{
  "n_head": 4,
  "d_mlp": 1280,
  "vocab_size": 512,
  "activation": "tanh_gelu",
  "norm": "layernorm",
  "positions": "learned",
  "bias": "all",
  "init": "normal",
  "init_std_o": 0.0045,
  "beta1": 0.9,
  "beta2": 0.98,
  "schedule": "wsd",
  "dataset": "wikipedia_en"
}
Each number is 128 + 32 x the weight over its row's rms, rounded and kept within 0 to 255. Layers, rows and columns count from 0. The size above them is the row's rms in percent of the matrix's.

# layer 5 MLP down (transposed), 1280x256, rms 0.0907, rows 88-93, columns 128-255
size [121 103  91  96 108 116]
[[142  75 129 134  48  98  89 132 139 156 151 103  97 146 171 116 115 106 186 172 147 139 186  59  74 107 167  72 128 112  84 112 114 144  98 116 204 127  97 102  99 174 109 112 110 139 189 109 193 111 146 159  60 162 137 128 180 189 174 115 108 126 181  94 160 107 136 184 139 129 145 167 139 123 163 105 140 139 166  82 169 101 106 146 145 127 100 107 119 158 187  70  87 153 125 122  26 153  88 170 185 175 171 125 192  87 132 136  69 138 151 120 180 145 138 114 140 102 112 164 161 118 127 116 152 172 112 145]
 [117 141 148 134 125 117 150 143 136  78 103 116  90 140 107 129 113 143 150 153 138 115 148  66  88 134 151 153 118  85 120 122 148 117 176 167  79 118 185  82 132 144 147 103  86 188 174 137  49  80  48 152 120 135 167 108 136 157 217  89 158 102 114 101  77  92 106 180 118 140 175 112 204 111  93 162 116 142  84 133 126 180 144 138 111 139 154 151 122 138 124 132 146 142  99 161 153  66 153 141  99 218  82 105 148 153 110 144 159 135 108  89  68 144 111 134 144 111 115 134 171 152 168 158 102 157 111 112]
 [122 137 136 188 118 173 120 111 160  92 151  95 187 153 108  97 114 120 119 138 137 158 100 177 172 199 139 154 124 118 120 192 146 196 182 118 127 146 127 106 161 138 174 167 125 111 109  99 106  98  86 137 101 106 156 151  66 120 141 118 101 129 125 155 157 146 114 110  96 107 128 135  98 105 129 133 128 165 102 150  96 104 116 171  72 123 123 124 101 170 117 155 135 148  76 137 153  93 118 158 134 173  77  74 119  97 165 150 114 135 109 138 145 177 154 125 136 173  63 126 133 128 122 160  71 102 120 179]
 [ 88  86 129 141  96 134  89  93 124 146 102 106 141  89 153 169 116 153 150  94 153 175 160 174 142  57 121 173  71 130 106 133 148  91 100  95 133 143  94 199 139 124 103 126 131 196 107 105 198 130  77  88 141 114  67 123 125 149 131 159  64 112 133 134 115 172 114 111 142  71  58  93  98 107 156 160 134  73 134 120 118 151  69 158  88 107  57 158 113 175 155  72 129 183 117 125  58 117 162 104 162 154 171 124 126 128 118 172 123  84  90 106 123 179 104 153 135 147 117 128  72  99 117 192 168 121 148 121]
 [100  98 117 131 108  97 155 104 117 158 142 144  86 118 138 120  59 147 132  80  82  77 114 150 134 112 182  97 137 164 120 119 155 129 116 129 171 105 102 126 146  86 153 100 101 121 170  76 109 134 153 138 102 138 189 177 131 107 136 154 158 123 160 136 114 114 136 133 137 115 101 146  83 100 101 107 137 114  95 172 133 138 150  88 108 111  38  98 121 103 133 109 132 143 159 141 106 146 134 139 157 124 133 102  89 160 181  98 123 100  69 161 140 132 129 199 127  96 123 121  94 128  73 145 125 191 114 107]
 [129  86 123 177  85 120 187 171 150 117 145  98 134  77  98 172 106 184 139 154 137 130  87 153 123 135 116 110 163 124  97 106 128 142 137 121 186 185 104 130 146 101  78 153  93 132  96 127 161  90 144 123 143 104 148 149 164 142 177  80 146  84 130  99 147  96 128 201 132 114 113 140 110  90 134 150  69 152 125 212 107 128 114 126 208 110 117  72 108  89 182 136 128 113 123 101 120 100 118 160 210 143 139  97 164 111 141  84 113 124  91  80 189 138 136 125 124 142 105 116 153 153 121 162 166 185 149 105]]
# layer 5 MLP up, 1280x256, rms 0.103, rows 89-93, columns 128-255
size [104  97  95 115 110]
[[111 123 143 191 141 100 116 101 117 145 154  84 117 137 141  84 146  86 119 164  70 162 117 116 137 140  96  51 148 144 113 131 170 144 121 155 100 217  92 167 115 128  80 153  71 207 105  74 100 112 131 122 147 136 143 128 153 202 148 159 179 151 156 117 128 119 151 170 144 169 118 142 118 145 136 137 107 205 171 112 122  80 156 126 152 121 124  98 110  66 133  89 121  99 118  49 183 125 108 177 146 116 162 104 108 148 106 114 144 179 106 149 165 197 116 179 112 108 191 107 147 149  70  81 162 137 114 138]
 [131 117 128 141  84  56 102 142 118 142  84 110 161 208 166  78 123 126 174 179 126 152 107  76 182 152  95  79 134 131 120  96 122  76  81 142 117 178 147 144 104 156 109 108  68 120 108 101 145 122 107 157 183 135 148 148 147 215 131 191 152 118 190 132 147 148 223 135 165 107 140 143 148 120 157 151 151 182 157  82 143 131 149 138 145 101 131  93 141 162 155  48 134  82 105 102 138 147 106 140 138 171 116 124 162 163  79 114 133 152 158 121 153 171 107 218 154 127 195  99 142 132 128 135 154 149 126 120]
 [ 83 107 152 153 157 107 135 128 130 155 100 120 123 162 173  66 119  83 141 173  87 156  70  91 164  93 118  78 173 135 116  99 164 131 106 122  37 124 115 147 109  74  83 102 130 120 103 121  79 139 110 117 188 182 121 109 116 135 141 170 172 131 183 140 166 143  97 101 201 137 114 130 168 123 153 133 153 150 127  91 151 121 157 110 145 171  97  86 112 192 118 151 113  50 115  89 166 184 116 101 108 114 141 156 182 137 104 101 151 187 139 100 140 140 122 158 117  82 113  83 141 109 111  74 155 110  84 106]
 [144  71 129 133  84 127 101 139 114 116 163 108 142 170 120 143 131 110 171 126  70 132 130 110  83 130 103 142 143 166  88 153 144 129 141 139 126 182 161 127 160 151 128 151 112 120 142  74 108 159 138  75 119 121 127 135  49 155 181 155 152 145 168 143  86 102 118 109 121  94 199 133 160 105 145 107  63 143 158 121 140 148 127 124 142 133 142 100 114  79 145 122 142 118 137  92 102  97 137 162 193 213 157  78 169 139 120 121 116 221 129 135 186 126 124 134 160  73 128  92 188 146 120 154 113 142 135 116]
 [103 127 131 156 114  99 145  90 125 107 219 130 117 137 149 161 125 138 172 150  94 154  49 153 163 142  98 114 169  97 102  75 144 167 124 176 130 165 152  91 105 140  84 150  81 158  88 124 153  93 168 184 195 176 148 153  81 149 182 135 133 146 178 148 131 232  90 170 166 145 100 144  63 118 178 160 147 169  92 120 157 121 194 166 152  70 166  78 167  91  83 139 116  95 109  71 135 147 150 127 116 173  78 110 167 139  96  84 175 137 113  82 166 145 160  99 147  98 162 179 125 134 106 111 170 132 131 111]]